config.toml
n_head = 6
init = "normal"
beta1 = 0.95
beta2 = 0.95
lr_head = 0.00541
batch_tokens = 65536
Each number is 500 + 50 x the weight over its row's rms, rounded and kept within 0 to 999. Layers, rows and columns count from 0. Numbers have three digits each. The size before them is the row's rms in percent of the matrix's.

# layer 4 MLP up, 1536x384, rms 0.149, rows 459-513, columns 256-383
095:474504534544456425511508479415509524488458480445470530468510543466470476501414498564495470446522511550582478439553491510506453468479518532490519590534537511453497451507462536462563474491480448492449556557496544448484435465507621385514476505409534493490485475406564456532527542396494523530400491557469459542437407572494409460476564501485462489623531541545499471466497486609496548513436
094:605448523532442488429554534516477520494538506519461570428578476523473477552570497543517513455448498535519489438514595437401494493405499443551497524540449564567452541541444495590578499487518499594464496447444549532447562509573519520548550447502489336618510523555443529430489465613505485475484534487565503566492514494515447486489547449515506549511558530523413520512543528466548578499516
099:480478567455489511586550495494568508543478522458532488539454498501539509526514332540516442519593465608463548513511450451473430551490463485549517524507457481537529470547490561518581516493495501496487512493519526467521470538454459470504525424571486436423406428552538529536559550483455434533524600497559515347552505415485479509571496480565526584454480334513462464434504586494488461536541
101:546469495488515503477443494515467510513487504597474525456481539551569600551530505428548456448534442566530482516501527494500522552481514435504615493551470562483417536480443494522456531518524493505424490606454548554524530543561522450440590508652570486506435504455542433572437490559542516523484533560421518546564445348489498502456490518578506395553537462450557435486478527500448392587443
102:442466429565508511546541441490425611562449532482410619453557569484474519471457456457509480513563540482529666566480543473506503504454598537538587473487588466505411496504432559556571490519566528511475546525484575510528413545445604514474428484519498531475513521508465425544446518419419383503574505467553534443507450532519425475531560447474540481461483569548464503505569403582484474430439
093:523504540496498465503466573442464482534459527499557485481473480435539481491475523523399628529579516483497523450499511522526491492578471543537449535445576437423557408526519504453444586504550490570509583565491550593457586562424529567496420497539492460551523497407505587548485493476495544441579425486471453510467486528542441475536532514564519456534534536441495447555492513478541453521463
096:521526543386441509557436542482393490532534486481493600449495517527549575503525469519536525452484422386444530492500514496473490568512398429504427440602536468550507419497542487470451523633551537552458474530443511508485468442521468515523484428523468538514486547548548576504495576496454477473556464515490467549573459590470582492476543541505548529606611590524550452516477425486547402508490
100:592446479462483598499455513478492410503531477486481501450438472476432425500458555559522492463455502530505439560510458485408537501540505537521488513485584510545474480515472440499504390485528534542502466553655495606498442421467534499546557477537581582496522505427494496484527424535456538420420470530473498470522524448511475504539429340477495456410505462567428511492491465532465405543488
096:479485540498598513598487537504440445507436558510580462480444520558514400497515447494481498444492549554520439498492486498458487506531530408592481461399507553567542529523552479440501395498504503515474552503470545561475413457534595552508566521449497430509578464505433507464454503488467519473484433416498447527490489484487407544477566464477491491480496470445486524448482456530567498500512
105:491468539527489429515527428492467466503472435548485542496510489446525507500526447508506472454525560571530472465561531465507564439552480414491553439526476427478580555521504574514452420434554402516587479406443545579549494485529416527535530431494509544410533546487541532537536501501538548507592492481504444557559547449481505492568374438501426589543565479499573452548572582537442601542494
093:336586544491371382442568477518614536438547501475501622460467451464454480484491483532531425509535484509457557499575563478427475480568575516543448415480534528528530505522485561549440547388481523563483494476489411498547555485486487535500485488439553472525568507511543611478498531490485551509535475420402538489436467480531432530492460451417474447606458517523508518592516543462480589489417
096:471488462576450605508444463528575546434393474470521530549482537451485593488476428476629458484448566509557496527476507602453504496480468582530493453507469468568488512458456537433431574566579453535525522596500551441502581366477438428501529481462444501487454606411491455525428517517490503479500473565530486556491531518495514450440526506519405477487470582553436467485546492492448410563493
096:615473511515367491489439524520510543423551499529498465497492527461476429495562564474544600433530568469422446545498452473551526476460536537440562548596579510510529498576458477529509497468453482563517501476528509516435522450513533417518360590523484479545470559529382558489540489529451451497520488471476562519535529551511572488460497426499418509519508560671487481476507601443557535511560
094:506502573563602463452495580512507425472447466471518509525560466399634480566480498440450576499521495508491415466500489614520518542485463460464469534503469508572559506535404571465419452460514432492428519503517482511529508456467506504399541484436572560530516579423517501463532426530498556499548501543530376563473490473351531518572483609521553521480455559553607399559479541566596446535489
098:476553513526503453487499547408473495568475466671526541503413540534548536528537519487517548508480465497489555519479490513445444513437508472478496516600456530533582556547426484641524488502398482474607511446492475436553505434518585490493571498539470469539527445487439569513469535500487451467554521462506437464463406504480465555515400525568453480415497535511421509576397445413561377667448
096:545450515426603424564512421529504464473461474576410464441476516428556441568497539531487523505562498450514492530515424399481556495566562569474482479460480458459423539516459481441431497480525537548440505446542487559505491481556525478466442565546514469479597588385497437503435457448479532558510509571463525522527468454512411391505421591454501468381488491521478532511568577442546483599484
105:531528512490495594592456523599519452542544509516492504628538503487483615520386592495529513538501486457571483525456471537495492518448461450506438595586585460498460549445447510533530449562436502476450471581472542510459494604526439548527525480526529537407567449474537473483487488531451540426508482538525465561445494426457495547535533507468502398493511618483598520499437542571487518489559
095:447497455458406461545480491448470511458531456549582486498590511449578537560536461489588572521491575456480440401445513569531442400539579532518526437474525504525472462456571502552477523477578497549559527378487504504527557508494440512492527409528519386529477475573439400520551533506453531506495457527456521523463477466423481515521544525524509552592472540497506455471514496488532628478552
103:575507615529445547579489470499465497461505549522563459477507535449473451467571577491548514491519480460501521564505505395503597526535476436594456505519482517506440557566512505466489479434492528448459490505479473505546496519475545522500554454461447511460441512497489529440546604583514520488488413552437543580513523520550609519477545455585553445441479396389520468496524525494355483597559
093:500382485505496448569554500536438452454485506557587484537532518416433528544445475499525520452471492511497609473487448451366520439515461501487532518507550519470470502517470494418508444530437538499538524528590553456410536508525576502480572569470501581512486475419461527567529526510439538456407560490515582554553479509477365496486576476603464590482525433441550515505536506538497562464587
103:497577469514513474592531441518531443593520538534547460497539437550497434490422431461477555459522582512521566464500453527454481524572619483448490474522571475534496461446604540567518475482575454493541494488524449438583519518470541451531548415504458434490512532601551531502558436498550449495512546383512500539491410404532523460502461546551492466467465502468570515456443577483421583519539
103:531532420493464513559511466507484458463563457570458521419495494409430502431509453474525510506611562565472474472437567415460490412419519499594416500470494559528517485589425535445451591525512457469566502531457556562462482520493534523468525542499483485470446484458452530512496475478532501431553516532465418423531464432604515476515522468475527442498476534520449454442478499626520463502502
104:523460381421448568523541504512511586543550480475553466518567550498476552468593549503426488493586511511534572484536461493426478442564458484506585469522470552539465513464441567400434477551536490548523555526495504501445459490406482493504506567514473529416486477577503541438508518533511544488489467474506514534443505561510451501470484496464469492489511540491470488547613503468566448519477
118:513476593528487411490488410487511465403566571408593475359547494497596500395548495502462465469519596479465502515503477472535499508484427502514528514515525530498590518557420510523531586452520455461542498485528570512511528581536560565435625531476473443493501556458439508531494470486330501435542499542482577537550537514490585468512455450522488476510455418555508541412503489438527392535518
099:526508394475458557536521578503470465479447620565584519498514477499502504523382582490489566429546468472567534538513508492530464409558510510499513442488481471505463515454474598480555641515538511545381560529540560541439505546543481398487448407512498495515562483540480525523460420521505496547463477598553484575563493456453474482492547406484458559431518572611445493488519474471485470530499
091:509464583455574471498476639455526483482490524481537543579497531525516470337484443347486523479398537535496383450487483378527456475498496519531533433568472499570533488476467514463489484557425478517481564555532435534526494517497524548583487427560457574474507482387455547521527455433598478578438539430578524614507476513487443471454517476490514541560530589480549515451532422508469456575449
094:581432561539464332471533581444425500500459532512393487496522536451534467483511461523567505496488507561516522523432468408412506524441520584564540471468483499465594513415470492480546503484380479511425541476541614477529455523490494424494598574558394490505438597431522406475495540475524425486471501537504472453550523517479472464543482533565571585608423504558574494532453518442477461433488
093:468459536552360461487519505447558535453520492434538500468540509452426498552541549455544497468512471473521463470474418457601543557495433533407498507452502465451445495456477488439532576470605519577501467555535518399469490541501562559484511555528467463502457538446550595475470523612516533455522520497551480428482509532526522406622524385486519439505432466453611604480423536461541485530448
103:555567609415475468471481505475546503485459532491489506481502361464480411532488517462447553512592502494429448592462527450493529410414442466532570448481504452512529478521533485493469557514454477597483506476409548442524509501516418528537460520519441504491508416549468472475473483497472516458519575614470578519486562396548501559509556547477528542459566509468507539577526433529595462422473
106:509452468488475527548458462476405494521392481509525543383471453477558503568582476510519468536559418529494471507465603516577548402483534496512535568537553555446446521493477527500491515482496434520572586525370425437536468467488532457613442476474492536562501454444480567487502461432473489580584510488504527516518465414564517568472508567508437510549467503512520511566421421557576467518516
094:614507463522412522450433428500589480518507585506521452448543545462457436577468572503427538505501470493525574627528541494441538490490464461537426508481528502520515480584464521435480493466510496476566541553482502416388416501542338550528471530506517448569477605486523583513493553488441562501427476485527537517454501450444504542600503557481478474534519498526502563442565532519469512461496
095:416551456513425444543530501586500463569582588458398514548546571447521435506525457435440473572513488386528519504487464583524508589578364400468525429529481552530427456495495530466460461505535445519478540457490547446503517587559565491513532460492514502596450477413587492547550478451384541576548603451452466426481494505636580466575562529508493510543496562502550538400483540423552475512408
111:535554541579483597556503577474471409520482510456521477501537514536532536421476482562435387504452521501458553497466534450529434536495456485452380430439591501498525543476522510475465511483497420456407525454469545405475477436509528532458509527426473444491474510515457491476473480397523517467487505454382372424493556471443538560566525453440571488438537514467548460424481474584568631626431
090:536520538538468589560493533490618444502515472522514461486525476514559469499436456486543539532527466579531505422458516468477530516424529459499584420404549446572562526445539479540501494509473487481517455500494506424541596417479411474505592526509474391447574548477553475568584582515493416501517505468500461403618440516498471497511510536428521527625565430501367459431534525567562554501446
095:364373494509576465561506421470590510505480490555500482509623435564515462520522440496586544519475473464578491539444542444485470517474499523420428474551562492469458523475470476532531561531522500554496441559462450530581410464505426443513449575478552492514489440553494497479560536428515493551519529430476498466529555450465502493552468546486477499435511385538535455523522447546440523518564
102:479535510539391451481476570448568435407490510496429514496583475507515484445473466504459505540484577595509430418556457430596504559573424479461529445468448506506474514482497396540522507569485503492422485458525539541519552442405591543552552543544465423457583399483445494489467510479632508432471492517500490472556451425451441531407573504542526408518607495530532447478482449397577464538543
096:549422545502549493437537439470444574555489437550505444498467476529495518533499499355496544596505527514508485552534557400408539507514422447497468414492579487514441531546567548534446630517430497559522525445574395591493528512471519477498486501473581386477443466531506373515550570469471511471435461526566559578481456468473471432431506513503464461501404499515507407509474475478468560539535
096:551451509473413423491500557528445442432515471519541485512513497506432476538538502522523616498431512499528478453466497558536486516561534421492523456581561487571510564612448460544536471484415493499471525515529476550545561443489536506496430503485506448450525444493484481475534519515440466478443558507512411464457428455417467512530538509483504550493534551557513518472535434465567449598412
099:505474476492488479599539541482492502491502506446518498533445570422584434577478479502449448517500535461495491517587462508519441532476456581532466512462504494456516472546515544428502471452571506490433563512506548433520402497516465518528474503519485558404583510457443461518479551507481498581510526506575488495540508510501487457517386552448517528438497532475576459462501472595572545481519
100:547490491552426472442456527518509438512497433562446314520545436539454432520461378507553433466471531482482521441519544409456590469424477477596476527580448464452534530540505488467578472432465516514469454529506392534528515484574565502509489406479537496447483544468503530442547399495586403548559513606541573493515496519506456645541505467445503424511423478456462538536506507557569508472455
097:491496483481449487530526487506419483496456522488512508539496497579531511488370542468522599553534545530488496468567510437469433510409540535433479602451557471437438475383411447533432448541529535539527490570420442555526475551492518423450532448482417446530478499427536487560567449480541470475430657493430456502475538406476518497548508527549553555529572461528475458528559499581495515521464
088:498461526504548475442528492400514509446536497481411503544485479599434498482509514459471488481536580483411504417507576527402473439505506545454494536565515535552623508473603465507422506453389520511521507555473508517536528451487483460450470499598475559490535539480463539517441462460522481496514449518453545478465535521538513452482455425465423546560453509480618477548419451512475381601439
095:520496470454486500475478607496453512541465548550537511527509606434474499541529463610557506488534495448456491546559485500462512483485531513460442462469550486484472577496530465431471508522495505500539569601443559469468465488510627472480518432522497522590513489426579466488517507490529531473541563482493577467423533431493501510437552426509509497582547546565480533490375512587372502528364
120:498553508621493504491430507508518454529515548542487413458392469457511441531484410366504486509551402360533581522456519531515535582609535476404457492528562462435547533468479495468592470514519562477519564395555448510572539563545490528485564412530431447444611524435510558477525606514463524490516535479556556421482420541515553545434530556531521461470446430421480519524461515457502443497485
103:497428551476570543498455531504490525526522526584462494516456541499405454490504543417505541502608400409567535526517505444583559517446464534528515461481486520574482614531471450580453630474490355478475519517529628490569500474491510444543509537589536446493558535519446485531487508532481440437487487571442496493544533461434409490473576559542501475583549510487497443541491482510521487478448
108:543484507517491518445542572462472554494519520482386421482538547455600460436524457357462478541495486458540454564453520460505498386447527462491581578482537529483478487485575602535584537552502574486466542595565440521518504515499465551473502446543483543607535490475399521530505437452429459453458529491544502426501471487519467507508443355618499478461531468574568465514569510548552481409381
100:474519491456544484531420514376513481434501449503519512471485525552523589475555532554457587540521546412530485624480505398495469506490498399450484530457496454522472535515571460632602488469534391575532475555472509491459504480471543565529460538471466476481515577445490499587523555520484507352461505481477452489507460433483547442530368425504478396523596449488577479417465481505488535526535
099:457462465484453511518462534435563438536461545490462561503481495480451512575456491487548529509526423595508599561495542538398510534493503535490456522553444496450467611521386544461508478455481503495416407470505552512565491465487545528484440511471516470448492473515463526527506443506478546597428444481396508568620518432403519511521492529464488579495442579493400484479552511500479524529404
088:498452560506428548529478526528515564589460537479486509548472526606541570555476501490502604525526492488471462542471539532507502450502438488527561496551467523517443556432405450506481482493509469495521447502569548450537477469510555510400572515476441512535416558620544471531509434510504500418546544427499513450598539499481517512466475540561499438503386552556498447488564489560459545517635
106:396422500474546498480587590577440462615469545533514481431529382459531489464534599575579526403557535565533527399508533513522531538491483532495508513532519441438540570512519544481468442529475537425441519473386440541595476442518518518497432524488428393514462516566454516534543472494505507562451503506523612561556474485583532470505444541547487484494510506539539516416482468545547520473524
103:431557528490488483530538430473429486581448420545492557492462459475518513540546549514532669431534521503610468405512452529539537485549529542548512382514537548545511505515552484483479483566461506505482428455462515508467491482478504520403441448489503463474502542491559430393517532463527500461561516486536517543456474405520440482532497508443468529424459525474487504428556487422494525485463
103:450544503461468454527487369617529533532482470550487497460464548506416487510608435575523438487514501525499515462533502414568492537458437436402564483425551483508496519461444500513457454495470461587387399433478463451499484529582531511519475487587526470591464552530507527482489524491485479440372600483409477508441549460439545428578539537495490526519528463497505573412529476428502472535480
118:484518553501455455451531553521424490558470537493462475402522539519522483556408554521511515596478564458510547494529528587574429519545491458593558497418450494518550554538423481419574484445505527547487563493495569467505456542408496602441609597513496576621522512479497524588495553501541458591465543500413518547518555589554543573505465562470489444479499524434481512461428490554569547478445
104:481472478518503539459545546509555486506513495529508472454455547406518386521517476408480457471474426569611577405447602571491478445578499536487463535481472451461559511521600529425448464542465592452417521484480465480516448434609450473498461445492419551524419586490466456536481465474459487478471533529526465540420486546412485404543581539503415540493575520422511330491492526575498390478508
089:499516417443523381499478515473563400364591537455533534497516534403429453423515582478507632480609524475479588606491445538472459481511623504503514480521453515434527585515553557504576547541534453467523562543471488495471435494545503392503535477486516529517452468466520465525611572440468494542489512485508558483575457508518458500491569504488507550452609456522569457428494423584524436543517
# layer 4 MLP down (transposed), 1536x384, rms 0.254, rows 459-512, columns 256-383
099:470487558542453397492616509447420437507632437529440514472538429384495531531523537526494550479464494589525527468616386434466482564527401528468592479591492584505532590572452590472545595516456502518565533593471541491449451483557527531497469488517576466501453454397408470450475405463513433483561467463485485505540567490462407533462536489524478509552608540490529501521449539554487557531541
095:452528507503542591567506559546491492498425531521590430566517483484474479398395535481468555558456520476457408556427379539556431488517464548553599545470546503427425473468540543471410541499535486483435443553482460402550480616497541459516466477537500487470497454461452484505525520528501461519540572581436483470404493600616550373544441511481519570458438467507533436485495521492520516452471
093:438440555475475459596335591496468448497520506553482503533462466501579445534375606458468553450482528475468445483471447498470583483491511469446471522481592436469463531503483524522417455500457493526481525529549531514451528558523559534587487529496520485483489444498434513431458432489493540426504461490461572559392447541433540523454477511536451558573503513451465511541524445421469447466530
106:535450452538581482430333469463484536538495496604519512489537620518506484537536481512473477538521429469536471486501450536549545432450498530519513434525503575446445404458471495443555590516587547567485541553448525510467490414565508473468603471574480550485499546490416542563470504489441518630494449459540511418484499453451513497447552566534530507477526564466501512456532491500526440466379
103:400400530509507481429486463531466520495449537522484506578527401521481486584524511502499519517562511485525544515476468485444441533546473498470548524437520495447511485449507449466570517464543570380445496453487579547503538516488543516477501443480334475475423634490540486510589420543541422513529471555459555482454495500479456488470473499485505483469549495494496573451504504465598453546527
093:510488475490514524440483568532467537477474460466532458490579452588485515587494457524505491493468588432512509450492469485370529588484510542523442582493462499529535452498540555454560460483574494528508422518571523491520515519520439455577483471417648527452547524551440474632515592513606473572503506611480488459568563494557530510628576444479506476433492489471541541460450470467474498544511
097:540483471515498401505539511434590539489552524486502454552552454461470584555471504538433542430516522528527489443541568572425384575507515583539553491584437496496556546533523484457499524577513567520492503487508548467527507456522458474499416531479465543450463430468481461609523502566526579436458452552544492497459495445510448527539494462427462464546489592513455445506370481462457583508586
091:432499496434573478523483494550500511478478522554448497475488622551469573435515453559487495470424475583436504426472537477574583363438471418453503471506526610516528456553534550404518522511481428477508416455379544550471455574528547503408429498468541533561485532562449440455494483437437426512467483499563533578465612560517465411434429603498433510464535484445489420501577515446511387455502
101:600500452484551452506487564517537436503454502535545522496484482576579368459553502541543449475423478473519541524484502605556473422484513505489481455499504455415568498481552547396420510496391493355551432538486472470496503536563548530412481546561535512491451467522661575484548464512519527538547493378462524543483492589451514451593564520534538488466555524506452485544476524449416540444413
105:568390440519423510476554445497493477526540470454505465517514566553564597554489464633541530479508462557485432447591329474495457544485457428409548501543520400485622505525478567436494467490484473453504483455474516552609467498503559491440539495524554556477438554440536518443506498501517462468490512459450408531397561473498491516493481442547427520493440529517439539518421469515490424504474
092:469570509468515510538436527514512538524493508531530633542526553468582542430463533442551480539526478538521549509479457446560517464475507530416494443477589629444597510476515637539368490462442477524478518483507514606407552464450475455504478452465475451523401474543520410497535500426538472478498491501620502467520520557497525488496567497514577541565500505442522474490538591487438379422517
101:462501487478437515501466548533551492498427498496430398442400460507488505609485538452489445514556491550459410491471412537482526537465562502592549480477512447497532462577459579495476495568572529528463478485515532514511417523492432479395575468440559499616481547542427491543437516466507506494515532535454515501475487517490470618562550590506535553495372509492487516549481495505473520547603
093:454553415562480538536501440460552469531451544520612443500516554541493567445559511509448477502421552538493502557530464523407475561398538442432460411482579530529432518561442543531471485463531550452497488497440419441564495488513545452425449516480508494493394506469520511446560455481514545420445461627527534447600538578499399524424461549551493558477454520490541576493519416446516500481417
087:489535531414474525477449434517500478584465501487459478449441511564446493491383484542527474374476557569517471438540440489492520547503467519483467442467473487496555483543483463538474468528516471471534491528428410505437575497441554509546516565579517468509550436606428439517477545527588376465515439463511544489508565446499522555537564504464454542481529482455593622460507429401416493424547
104:476496441506526435467436555486422427527509565466538525612395519531447529542530461459578547429499415475544498515568487591575458519580505561486550466506497560447520531406453495505473478515510487549505552474565550495524496519442567476627401397479419413467554483498474474466413561525402571494544552503497407506493463396526555446562420513520472560480479463498493620583488473387489448469441
096:447472507510473429392533587505452497535439451456438504482437474507527467458475462513575443437451488386537529488397541584554524572478580452493454558485459538642512355437351522558532466534614519463522523494520508381580525488437493409488540521536515579446469556451466599550540411497506400515541448550499480460581509397491503563489558434455607505479481497455467469469514482454443494540442
102:476458426453574493439445572483495500459521477446487466553521528438543540458559574547510498472503533532436521500494503513480472469505544475475479482477527431509537545435536476423540571538539569563529485508598580578400561486477618471455436467484470454495480436560511545465504442425608540511545471493486447537546500486389448530468588455496458372445501527413409555510460398425553481445469
107:549499539377465455382458451492454461530445502517454453440464535550493498557468543509504503443468558503564460472513481469473502399547481450569585477509559440586573539444578351520480445531491543564452579510556434525554428462494603547480359502493515500470467494502465499511442485492578518527480508535530497537467517476563525438531543519487465432513492502499586495603472483448496481555410
108:402466524527427602442467500461498473525565529491482521551513451538503507500550575496432503457437514499488546512480397454447566437474456477471462475508376468441531556469508657509562451402431484421454518433497490520549517478444584422372483428444500484505459510463587461430462509479487515446442445520484506498507481409528498511479455418474486526473499427371470500630532389498514511439459
098:463555576418598633477554541453541532587612493522511481560498485465424561476486500593456465601516490408463434510403487450470466483496501525519547492453591536502489508512487489487519518530497481528555465424486534540553514562566520493606505475511419511507498453450542521474524391523501493453487582454406509461540480519529475576439561452544508427446543481542519481513484468538442503504548
103:476528492474446437567570466419511526466470524519518465458487551561556569436553591608560501429495506494497468474458565462532489508538534455449473466569405471496614497462563514559533608430523450498493415546465565468521554433465531454584486493472499412539537495559497474518553433537520579467545435484516486497453482526552414518560461525511608512470505475460372524537478459644470456506508
104:488449447451521532414483521518429471506535375490489513447380510440484477480502591428593587453562556460556437438422400533488464494482480510517415428542495523554636535494530469441520561580539526553497555507536475491413586498501531525470485490442444461510494444420494518524475587473555506469469528538598520400523483499510413538527488409456606482562489528416508570502364540505460463562581
105:515547527515473450488430493558424496542489487492409510483446480467413545546461558534472503451588479497633510486501473430473544511494450501467507482491488550467483535486443535576565507551536532387443550480498494563623478500456511478605429485600475402518545491571514430424449465507486512503484513492478518480532389560443461549492492477395485514364554460473453455464425577545476560513563
102:505485420521543468587553476534497498599517531548612455497526515494544464471521507500457438499495486530547509431476480511486528493537557522435491552387463643473390539505559602452656475548516539480471535615484529428422449476590501537583496483504447512556491452473616440509550438465531447469489413465561489431544473512506495480520515579458557499459488514513507508431467412516521445412523
091:424469433596509572527500501559493544466611369425465483454484434423496440464553558489510464509409448417532453424453532500579515558489475535481564561467465620507420540461442456430541420381430537419438549493509543516496540505460456568525499565551560519382560442514510504498498450506490523431501529468506518440584515480440550505616403487508532377514471529492505590518473509536452484478492
096:538498483465527498416487527445506483483575504486557539543572604488466528459459482495543484506532489488560496441508476406429485532496520524557469507486592440501561516550424378507518488546521523466480459488523490533540410535539548535470427516493510563483435478556603445488527604473495396522441439410570462386459504563450473401518522496549416418554430454341473494461461516464527460449446
094:532529446530518477545510539540488553554468458445495476446463468502473452513483490445558466483557491515470458520462433533445489453542550440428520461510533551431611518482516509469503509417434537538480426368502467480549466478462521536469487426489511541451459441568427445455577595419531519523600522564457456421466508476458479449428467495471521534526449447583439471567508547457450533466524
096:512484471527531493503572540486491461485396552453419580509529454480511579502588469464522501484445452502620548550453510422485495461615500459374541542393524516529557484543553515470516527536501466456480563469553494406454511556444476531495541590534481496514517475436478554545511405575477453462455529510504490462503506526558506448390504539472497455465585481453545555414519432528586528558364
102:426565479515525570580522483457479466523500473519502501542555455553496512494492571586497642497449432541487474473561578401453507448517549542585448409460513486520483421590570541417495477536534507479562557537565553494536588523626532560505464512554531528563523446449571536525494539454503497495562483435571392456509499530412509448563484501530506472513490483566416436547467414571393522468550
107:506449467481488424488494493512481515541475529536526481549542479512541580540506442432535490509537493613466569537450571441543447536504488530561568467523445575563494430486393453478380513452471465491531478487524549418554439482477522389540502521469560448446511504497578426499511559491539475526425513466471437545505512448333454512472451530435468498523478416485561511497509486442532496479490
099:526557542473570504391515498468538441514509463481443434432447406483424492466657571492487495528530581477517588513424479534417518495520511481430466578458568534578393530544538514510469466457446455448541572403505529433468475515482497532493458448452445476615566440526591529521490445482460499475424446507433562536551464473470589520478469479479511597424407513526439578476520461542499476410467
090:482449531466617547539451487452478475483535329531519522540522451551498502431470548571528484480517407484421370468610581446494550472491443595573507522559456476523496463543484426557490558419496529549611440520428447485518491466431574460556533434554496487528534587467508445526474461534474564455539306513555481563505461450497467624504527439479495431475540515494466449542492486541496550521462
098:539431576419595598502546499421483480444543530467431470472520512446464420550421474580532551418503543508529473482527440564454493408420527503453409464476464505619558553518592466513519457520527464353497493458515459409451481411524480537526463550494478456571529510517500421509469464441404573437468526522475469539470589505436526563460479439480454395508424445532598452596526521510529578515495
095:473411466476550511549514518431532552474497491520527471521496547472504533456553547532448513386461434450497497520490601439481500487554431525462445531584392505437484554531530490530530535503506525503455496560503476521429514540423466483483571578561506527523449537460535593552504494448475515347507515593507544548445512509538543494448536491469500501532614512573426475506534453510485495542482
102:482497538444457434336538428490481548490556468576508550592563536560585528466552519514516510527514481507408492487507467600473510452397484583623564455496543539554517479466560516557497511356456521516528485568496455593448565460502549578476483554521524398478420403486481497584434489506583464515412473483469486518550511450521582423596524518538545438544551486446500499458524505488508501393583
104:509475479525497543502469587549575515526434516502550448556556550513546479498531476514500451504454499557502436489411504409480494560469528568515528489464532434437545499546542475488489431455485584512516437562494558577450512471452563424618502514518420429508567433515470401500443636535536558521468521576425578439516575494572427493518489458523551452477570501513487511423455391538561437563524
107:409551485458467447368511508497529479512550501407508474425526576458522482468497502523481420466497541439482486514523515495540481538472528601432507478550513446461544511458480492466541541506532517565498552545499571430503386523505537486539446526518478506607493518526426462518420573537515543453494518451482467446534495551435520496455503425477468593527506537420451580516584609464639444464557
107:562527430382507483531453525435569552591556425488487518552443464409405491476499416449511574429435403500569494497481519450468520525503505446513490437526430550456581475487487458536456452401530497458484368479451515488473497394554407496608421498520441503466538433583484523434542505444467431409459591475514497505451471522482492432485585609472476498498467526519495478445450489567509508462457
107:503505414445483467582438496529488564461445643423506499478475483434467461573544508442562501502537555465540550493555545587566479455474473507502493467515480462440431490487544531591548458440520538468512496478498405488477362547408588444515489450448512593546561356523527514436447416505455550460572584561533450594501507507505523501500467496385615463510441474440361415533438475531500535519480
098:416532542462475525556502508491467531520497518431527538517406456406537493498465580516444452601440483608532531375391409490447369525448561459392412508542500408488523446493604505581612485509535540472487582479538562395482510515460455481470529582488515581506504433564497453478528562467462567528483494546446473531465531502557552489511506597379483521509524535463509475494513583506488490502494
094:429498456478446494485445389563541497555543529463503472438482457492498481477484586480460487474488531517508508595479556527490490549463431539504484484477535416516579416493445438550476499496498511511458436565449422421501540547489521528498454484459441375486415440680532551450559496431540522575452470572517487472402578425501503520423440521481543504511498459433508486436490491561526429490428
090:416510509567500553498444502547537482547506554461494419617492593498485453524501610422580463451540513535498496395471425567460493327503493485486502516522472574469481530397564438527472515511503517483560487356433494471556481525524639453505529536499496560458432469544482566453484526622526470530501510516502523481462523410483457398460533458414580534549544433472505517544401529485517437562476
099:439467532451438568463521551500514525490569525472520503497539548460594522421520487520475385440493489440524381433561485429472535509514473431457470477455440488418458566577461483499412479463488491500455521511488541538549521521524551459455512530552407497477529453458370410400433534499504586506489444513447450518536502541511480422544512549473531391590528507445462446456563494434529431515423
115:594482470522560561537425521460432503490463509509391602462510403603594510537567546419537472424474436618562539543468519528474492459428497541482521488429523523541544551442561526524499542571575464471476453664511538530410556410550530470576385512547484474486430523413512548491509565521514367442495499463553502569505490591420441442468523417473473523500485493480572471470469552594538466527512
101:618543543463388545404491577520498557511362534432552520571547498490494510525586482437445434454478531494579499541510450523434557556495533491416599590551551551493523516618494489541581475429550494450485433574410525502473506532503379411480568511480571480475468556386546488484430587585560545556583500546524448491451449594440486466461534420472518494481616538525537577579485591481541533480458
098:529486531481503585419512561580502390518488507566497609627534558497461530489473503451581497472595482469469470440507491460510449415561459473545577439577485486425529553441573441590458496453574522438627597532560515530545509487481530522438545494515437450548557451464570479455496488460565538573493515573514483471466501531482431525482507456590471562448446577490499488427445528506456446489523
097:452475515494524566539548532453520541488553512402507481486498555518521545501488470512521524583461541468646478463532599599463582550575538457495500453460486506435494438536506419574467492469520483534440542551450573522454593513399460435484421417493536514492443470490633504541516571495397500431441582622488524448497501503561426440530445540527394535428537514477623584523574412505539471447454
089:479464559548511462676621460530538623546491495491516526501538437442524466529498451544369597546514564499432484458455461429564521485542506479490559507487476378475488480524531486468540493512517460435506485542559501516540542401519424490459526580526474587581483488473523510460499472421584458492549517508528521452378523486579509479550442493461470539504526512461481457544401479484540516455490
093:501537462517545504484480449460479497583558441506545513477465491475520463479442524487512496441504554548522485457509465534542526523440460492429549511402508584480499539444523579449461527556555390522540537502529455530469575442451493575511448512516544508466411469512416483357553484522516535380613538477458582490539467593504582552480560479496568491516502425504467486530513487462464459497518
106:522439549516420586379569443534492504547443511475444376474548461444508431473499538530572470474483423497533439454501543472471638580464445557515541434474520616441481510464452638416521459494554455489525556495517481471458517492466599483463499495460477510532426545514541557494489515522472412502446450596414532465517520442389527503560489515461448488510567552532547559486485532465560562434487
110:465565470454493519353502509490487434507429472563482489461556535485454559520494406554470440521402427429535541472530506470467510491503502516466526402516488488475507553560515455422532473518520472458550551491463489519600457450491519520544416519517522448504524434532424440485532490428445498437547461558502525495497433443498519516503580476524465465529480446453402547407498477400467458557422
104:427461500579531532511514448519523451410487488577466467513579503549455506493538436525442508513520544490429471443444454436490424572535522529490422475497460657494519510494631455542514506529425474518487396469464470518509500603462524469539489521500410481472590435523495528475620561455516521530521389384473426561539448476439465362531460559561454502507463584538434556550472583413490545494549
121:400514463482491585454515507509493529478484483535469503447546440506567492573495576565420484451551551417464449475452530417498444484391450576537572569567375506529544479522562581520553500468465521508524524590417568472472479548451546495575502492504585470503534502482439554469438472525491518371437516449455452507381488507480580476497428489475461521503496525367439541392553476560495479537568
095:491476507584399489580518491536468488571543412523452472492479548493518487511472502527441518498423532514481496534568557549525471488546530486534489456526478565525528569517455456581540431467449466572554442486560428528466492435547554570419601471484516494517506588488343528458516419572547438507476355513533438561531549370455504541496406431482542468572497520482529557484515567478520433433510